python train.py --n_layer=12 --d_model=640 --n_head=8 --n_kv_head=8 --head_dim=64 --d_mlp=2560 --vocab_size=32768 --activation="swiglu" --norm="rmsnorm" --norm_place="pre" --norm_eps=1e-06 --positions="rope" --rope_base=10000.0 --rope_fraction=0.25 --qk_norm=false --attn_scale=0.125 --bias="none" --tie_embeddings=false --parallel_block=false --extras=["capped logits"] --init="normal" --init_std_qkv=0.0343 --init_std_o=0.0 --init_std_up=0.0343 --init_std_down=0.0 --optimizer="soap_variant" --lr=0.00138 --lr_mult_qkv=0.7 --beta1=0.95 --beta2=0.98 --lr_head=0.00833 --grad_clip=0.5 --warmup_steps=200 --schedule="wsd" --decay_fraction=1.0 --decay_shape="linear" --final_lr_fraction=0.0 --batch_tokens=262144 --seq_len=768 --doc_mask=true --train_tokens=765500000 --steps=2921 --dataset="wikipedia_en"
Each number is 128 + 24 x the weight over its row's rms, rounded and kept within 0 to 255. Layers, rows and columns count from 0. The size above them is the row's rms in percent of the matrix's.

# layer 4 attention output (transposed), 512x640, rms 0.0302, rows 479-491, columns 512-639
size [107 100 104 106 104 103 104 106 103 107 106 105 104]
[[129  76 114 124  91 131 148 130  87  84 162 103 143 108 117  91 107 135 137 168 147 131 134 112 112 176 125 134 129 134 116 133 128 124 153 145 118 138 143 121 105  98 159 138 133 136 113 151  77  98 140 108 144 151 161 107 148 100 136  94  99  73 147 118 112 135 153 191 119 134 144 143 124 122 121 126 126  94 111 144 132 172 108 122 141  88 125 123 150 129 128 153 119 104 132 143 131 119 140 118 113 119 152 149 140 134 160 130 142 123  99  43 156 135 111 116  87 131 148 131 116 110 127 141 133  77 142 141]
 [129 108 152  94 128  97 118  69 134  58 119 111 102 135 142 139 135 125 126  88 152 113 115 112 170  96  99 160 120  64 123 145 142 141 188 142 114 129  96 101 131 124 130 125 146 175 111 153 111  99 120 111 142 114 121 151 170 186 151 132 150 113 131  90 136 134  77 124 118 116 129 127 123 101 121 150 121 130 109  90 106 101 129 150 144 137 130 114 124  96 135 112 125  92 166 139 117 131 139 122  87 164 127 174 154 146 103 127 163 130 129 159 114 105 138 113 167 140 119 136 130 105 128  82 114 152 104 105]
 [116 136  78 132 134 117 114 129 129 171 122 139 126 164 154 137 144 126 130  95  99 100  88 132 106  64 100 118 105  89 115 100 136 157 148 162 115 130 100 147 116  92 109 148 159 137 159 130 149 164 107 146  99 142 123 135 121 178  84 129 117 121  81  92 149 138 123  94  84  99 114 100 124 125 142 133  86 151 109 144 136 132  68 112 134  91 107  98 165 150 107 142 134 127 154 141 105  91 123 126 154 143 132 114 113  80 111 117 111 154 113 134 106 119 133 107 122 129 127 110 101 136 153 134 123  70 113 167]
 [155 143 104 118 100 102 131 133 171  98 154 145 136 104 160 169 107 176 126 149 104  74 138 181 152  66  94 123  96 131 132 141  96 176 167 136 157 126 124  73 156 130 109 122 168 124 144 145 135 112 117 154 130 137 121  99 126 119 122  84 131 129 129 141 155 139 120 173 116 126 103 141 167 153 126  71 149 132 144 152 140 143 137 164  90 147 173  85 138 151 126 125 144 113 128 121 158  76 114  90 151 120 149 111 123 129 121 137 121 137 162 119 105 180 135 111 126 162 101 123 126 156 165 176 114  81 165 113]
 [151 120 106 120 134 142  82 148 119 155  95 146 112 128 166 136 142 121  75 150 124  85 131 114 131 118 165 131 112 146 111 151 137  97 118 151 111 156 105 109 148 128 112 143 166 108 137 141 158 139 140 129 117 155 107 118 160 122 110  80 154 165 122 125 112 173 147 129 137 177 147 136 130 145 114 153  95 136 152 127 135 116 120 147 157 106 106  96 129 110 138 111 141 112 140 156 130 139 107 108 116 157 156 136 135 146 146 127 153 137 146 145 131 123 144 112 132 112 104 119 133 154  85 101 142 159 140 150]
 [142 187  88 165 124 143  86 121 182 120 101 106 114 119 128 137 106  77 103 137 124 118  80 133 138 107 125 120 133 103 136 109 128 151  66 135 137 124 155 149  93 100 132 144 136 116 163 125 173 100 161 117 151 118  98 118 126 126 178 125 109 147 128 141 117 129 124 129 136 111  99 189 156 108 114 106 102 153  91 112 142 141 136 133 140 110 122 133 130 148 138  61 166 133 133  77 150  87 109 103 132 104  89 159 143 152 169  61 157 112 114 124 175 148 123 139  72 101  99 123 112 144 131 151 104 138 166 153]
 [ 80 175 138 152 119 161 139 155 153 156 131 113 157 120 104  76 146 117 145 115 113 185 172 137 116  83 148 133  85 151 150  99 137 113 131 159 104 144 136 153 130 109 113 107 127 127 109 113 108 124 123 108 110 121 144 152 106 114 162 112 102 134 128 153 141 120 125 144 156 155 145 124 140  97 136  52 142 101 140 140 160 102 121 144 154 116 113 129  88 104 110  63 150 131 107 113 102  74 124 116 142 123 117 161  98 175 127 137 111 204 102 125 119 167 156  99 141 138 124 148 129 134 119 111 144 116 115 193]
 [127 111  94 106 148 165 121 139 110 198 141  85 122 135 108 108  92  86 134 139 119 143 129  82 121 130  81 108  98 138 109 100  87 137  85 114 172 168 178 137 129  78 137 105 109 122 149 137 116 118 129 145 140 129 114 153 149  99 135 122 124 132 116 106 152 109 137 141 137 120 169 136  99  94 102 137 171 147 141 142 120 153 142 133 121 191 158 139  84 138 124 136 133  96 145 122 117 126 115 152 117 157 143 141 103 158 118 106 111 105 161 125 146 129 140  75 152 129 135 104 119 127 122 110 141 127 123 136]
 [125 104 161 130 147 109  93 115  81  85 150 140 152 134 137 112 119 134 144  84 133 164 162 118 130  92 141 145 125 157 102 162 182 148 136 158 134 116 133 111 159 108 133  87 115 135  90 117 155 137 137 114 125 137 169 124 130 106 140 121 144 101 150 119 104 136  99  85 150 124  68 101 153 109 137 166 114 113 151  86  82 153 104 110 128 139 103 146 115 151 126 109 126  78  97  96 116 132  94 124 152  99 125  54 173 112 144 119 153  93 138 121 128  91 140 110 111 119 135 117 148 124  75 112  91 116  79  99]
 [121 104 167 130 117 125 163  70  78 117 119 159 128 160 125 138 121 138 121 134 169 134 130 132 136 116 112 130 175 109 124 127 103 151 155 154 138 139 184 157 153 171 147 132  98 123 160 110 105 150 133 116 135 127  62 114 140 120  92 161 134 132 114 140 109 123 135 160 113 135 111 116 117 124 138 111 100 142 153 112 122 142 119 116 102 110 111 113  98 157 113 121 125 124 163 101  96 136 119 133 136 144 142 101 113  86 117 103 128  75 115 113 134 119 105 130 110 156  97 131 115 121 169 125 133  77 135 140]
 [107 128 106 102 117 184 166  85  97 119 139 139  86 126 114 136 173 135  75 138 139 132 142 184 151  94  98  86 107 121 156  92 143  95 147 142 117 108 103 103 145 121 143 114 130 144 108 109 110 134  82 140 130 109  81 123 145 172 130 130 180 102 110 113 143 104 134 115 151 101 136 110 119 119 106 155 132 115  91 121 162 164 162 176 160 101  80 110 145 109 154 127 117 111 151 159 105 147 113 186 133 126 137  78 147 145 146 105 122 140 148 113 120 135 115 151 100 149 172 122 128 147 139 129 165 140 141 160]
 [147 107 109 178 127 123 129 100 155 150 134 146  94 110 143  90 120 123 120 101  98 128  89 140  81  97 130 103 149 122 134 126  74 119 118 131 169 145 137 102 109  94  94 129 175 189  82 103 144 100 157 143 166 107 115 117 121 141 121 117 166 120 155 128 151 145  98 136 103 130 120  98 127 104 102 157  60 107  90 127 120 142 112 158 148 118 163 118 101  86 162 173 111 127 101 110 156  75 112 134 103  98 110 157 137 189 144 140 141 118 139 136 131 180 121 145 138 120 114 108 114 134 154 105 151 137 130 111]
 [139 110  87 142 124 117 181 149 153 138  97 137 169 133 107 139 132 118 113 123 154  95 117 143 141 158 191 184 145 110 174 110 129 134 133 153 120 110 133 119 154 178 151 147 147 153 115 120 108  85  96 143 101  97 125 141 109 109 140 134 119 134 118 125 132 159  87 133 149 122 113 126 148 169 153 118  75 110 122 150 112 108 137  96 133 158 107  68 140 112  97 119 105 121 130 137 116 115  95 120 104 195 111 134 155 118 103 131 157 109 150 154 133  80 127 173 115 137 198  88 111  71 151 109  56  98 135 117]]
# layer 4 attention value, 512x640, rms 0.0337, rows 480-491, columns 512-639
size [ 93 101 100 101 100 104 101  98 106  99  98 102]
[[120 137 106 160 133 120 137 129 160 110 117 101 155 125 120 159 170 133 111 173 175 125 161 122 108 124 158  97 145 150  99 157 162 127 135 134 157 176 178 106 196 128  85 161 118  82 120 132 143 132 115 138 128 142 124 112 112  77 152 136 113 131 123 121 123 135 147 154 138 127 120 131 125 129 135 108 123  74 150 129 155  92 144 107 118 108 142 106 160 141  94 127 114 121 127 112 119 113  79  99 153 125 149 100  59  95 128  94  80 114 131 104 107 150 117 105  88 118 125 145 129 129 167 148 127 103 129 129]
 [ 51 148 139 150 126 117 151 113 142 128 132 101 127 127 107 103 119 115 173 163 148 182 179  91 152 191 121 118 156 106 104 119 105  78 106 133 120 132 144 126 160 165 152  95 108 127 120 160  89 119 152 154 123 169 128 100 158 128 128 141 104 129 131 147 116  98 135 170  90 113  94 132  91 122 109 162 115 130 171  89 125 124 124 147 136 122 172 111 142 135  90 109  91 140 116  79 142 140 114 122 107 125  97 112 148 121 155 136 129 126 141 125 130 119 138 154 177  90 127 170 157  97 135 152 155 179 130 153]
 [115  88 132 115 181 165 162 128 102 125 149 118 152 154 108  93 112 140 149 111 122 102  96 106 126 136 144 137 130 114 152 128 134 123 152 123 119 114 138 173  86 147 135 120 117 102 149 110 111 142 149 126 114 139 107 161 169 101 153 141 156 156 158 110 105 154 127  95 117 102  92 127  78 127 124 174 164 119 106 104 160 178 153 100 116 123 108 160 149 144 131 122 111 130  97 159 120 177 154 160 108 113 134 112  94 131 125  98 103 132 108 171 141 127 122 118 110 144 187 143 139 116 137 114 172 107 113 126]
 [139 102 151 109 123 116 147 101 149 162 111 149 119 118 132 108 111 123 121  77 120 112 104 178 130 143 106 110  86 165 120 126  80 122 133 132 163 143 136 135 127 122 115 122  73 180 144 119 144 132 103 103 117 116 159 135 139 155 138 160 125 126 101 142 119 154 127 123 104 136 143 148 128 175 116 127 108 167 135 136 110 118 147 118 120 154 157 170 157 174 128 130 135  86 152 137 129 145 145  97 104 135 123 159 112 115 155 140 106 139 120 132 173 155 138 113 173 122 121 139  91 171 122 141  82  95 155  84]
 [107 162 135  83 155 163 160 110 119 136 130 134 157 139 140 136 130 164 126 103 117 140 141 130 126 109 119  71 139 114 137 143 123 112 149 119 106 111 109 118 192 142 101 117 107 114 115 170 106 116 141 196 107 113 152 107 138  93 141  80 156  99  99  99 140 153 130 111 153 170 143 131 113 137 138 166  89 144 131 133 121 127 106 134 135  88 107 170  94 140  89 136 106  85 111 157 114 134 146 176  75 148 129 123 103 128 106 180 115  61 132 148 153 150 129 137 148 118 158 115 111 130 154 120 115 143 114 112]
 [180 121 125 171 118 145 130  99  84  88 124 106 135 158 160 128 109 120 141 142 136 119 111 146 129 112 141 130 140 152 160 157 103 139 156 133 107  92 108 108 105  86  70 115  96 150 139 136 153 114 123 124  96 124 167 130 131 135 125 127 138 128 121 129 108 126 127 129  76 151 138 169 130 101 141  99 131 132  81 132 156 120 161 108 120 115 193 120 103 133 134 129 150 124 111 141 128 138 110 126 124 131  85 134 136 117 126 103 151 120  96  68 123 108 119 152 104 136 122 127 128 108  89 134  95 136 132 155]
 [186 154 102 187 155 144 127 141 119 179 139 141 117 101 127 124  85 178 135  88 146 120 124  89 146 116 130 121 174 110 162 155  89 127 158 127 146 100 131 142 148 160 123 127 144 167 132 137 123 134  83 117  79 124 115 125 108 122 116 106 108 116 141 123 100 129 106 121 132  84 104 118 164 138 143 142  88  90 152 145 150 131 115 133 126 105 163 122 138 127 149 143 110 129 151 173 132 142 118 147 114  99 134 106 141 152  93 114 184 137 168 139 169  80 136 137  95 105 162 145 115 135 114 116  96 132  90 147]
 [129 157  99 165 148 162 142 152 107 114 156 102 129 121 128 104 142 121 117 115 139 129 133 149 125 174  96 133 117 107  71 166 150 152  98 129 126 168 140 135 127 129 146 187 148 145 150 135 103 121 128 110 116 125 112 147 106 130 160 139 116 158 157 146 119 126 177 109 115  96 169 133 131 152 100  99 118 116  77 137 100 153 128 103 118 115 137 129 124 114 144 138 102 164  99 132 147 135 147 130  83 132 130 164  82 144 133 185 100 138 126 131 117 147 121 144 147 123 105 119 125 139 157 167 124 159 132 126]
 [115 139 109 139 186  67 130 112 115 167 142 141 148 109 114 144 143  96 137 133 140 114 140 150 129 149 124 110 127 138 122 131 133 114 200 138 160 115 106 125 104 133 103 143  83 145  97 129 128 103 171 151 122 145 138 142 123  96 158 142 107 119  85 106 137 155 143 131 142 110 138 156  91 114  81 117 143  62 140 157  89 135 150  86 146 101 134 156 138 103 112 167 105 109 121 141  91 118 163 123 122 142 113 116 167 158 104 111 104 167 133 128 113 165 124 142 163 121 122 126 125 146 131 146 148 137 127 124]
 [151 108 154 143 108 108  70 117 152 127 173 105 121 140 145 136 130 105 165 110  83 120 128 113 141 131  98  94 150 126 136 128 105  92 131 136 132 141 133 125 121 116 131 169 134  81 107 154 111 109 142  66  87  94 176 114 109 161 110 100 152 139 111 123 139 106 139 145 176 170 167 107 114 112 171 148 135 160 145 136 111 120  91 121 160 147 138  69 140 151 108 129 151 106 152 114 126 150 110 136 160 153 134 128 157 130 123 137 142  95  94 124 175 172 132 143 120 138 146 117 129 148  76  97 103 126 115 134]
 [137 109 119 110  98 132 130 176 107 102 126 128 125 141 116 133 163 145 154  90 165 102 106  88 107 103  87 122 142 119 156 177 120 120 100 134  96 110 145 171 104 180 149 144 119  95 145 146 153 128 116 109  87 144  96 131 139 122 159 118 125 105 104 139 159 160 110 129 124  88 112 178 107 143 114 146 117 139 168 112 136 127 122 133 103 125 133 143 130 147 105 126  88 140 150 125  18 141 115 124 128 136 155 124 152  81 138 119 123 132 179 137 131 118 108 126 125 115 107 164  88 143 139 178 134  98 133 126]
 [124  61 158 113 128 112 105 107 143 139 114 132  83 141  82 138 141  57 175 162 140 145 111 111 126 114 104 125 115 109  93 129  97 109 129  97 111 111 113 139 157  96 147 137 115  98  85 140  92 149 127  93 149 140 130 126 131 146 151 132 125 113 100 125 141 140 120 131 111 136 112 161 125  98 138 157 147 140 109 117 118 120 135 137 112  86 138 127 106 121 117 177 147 131 121 128 145 131 137 131 157 129 101 116 112  84 129 118 122 142  95  97 102 148 119  80 148 104 112 144  82 156 110  84 192 153 138 134]]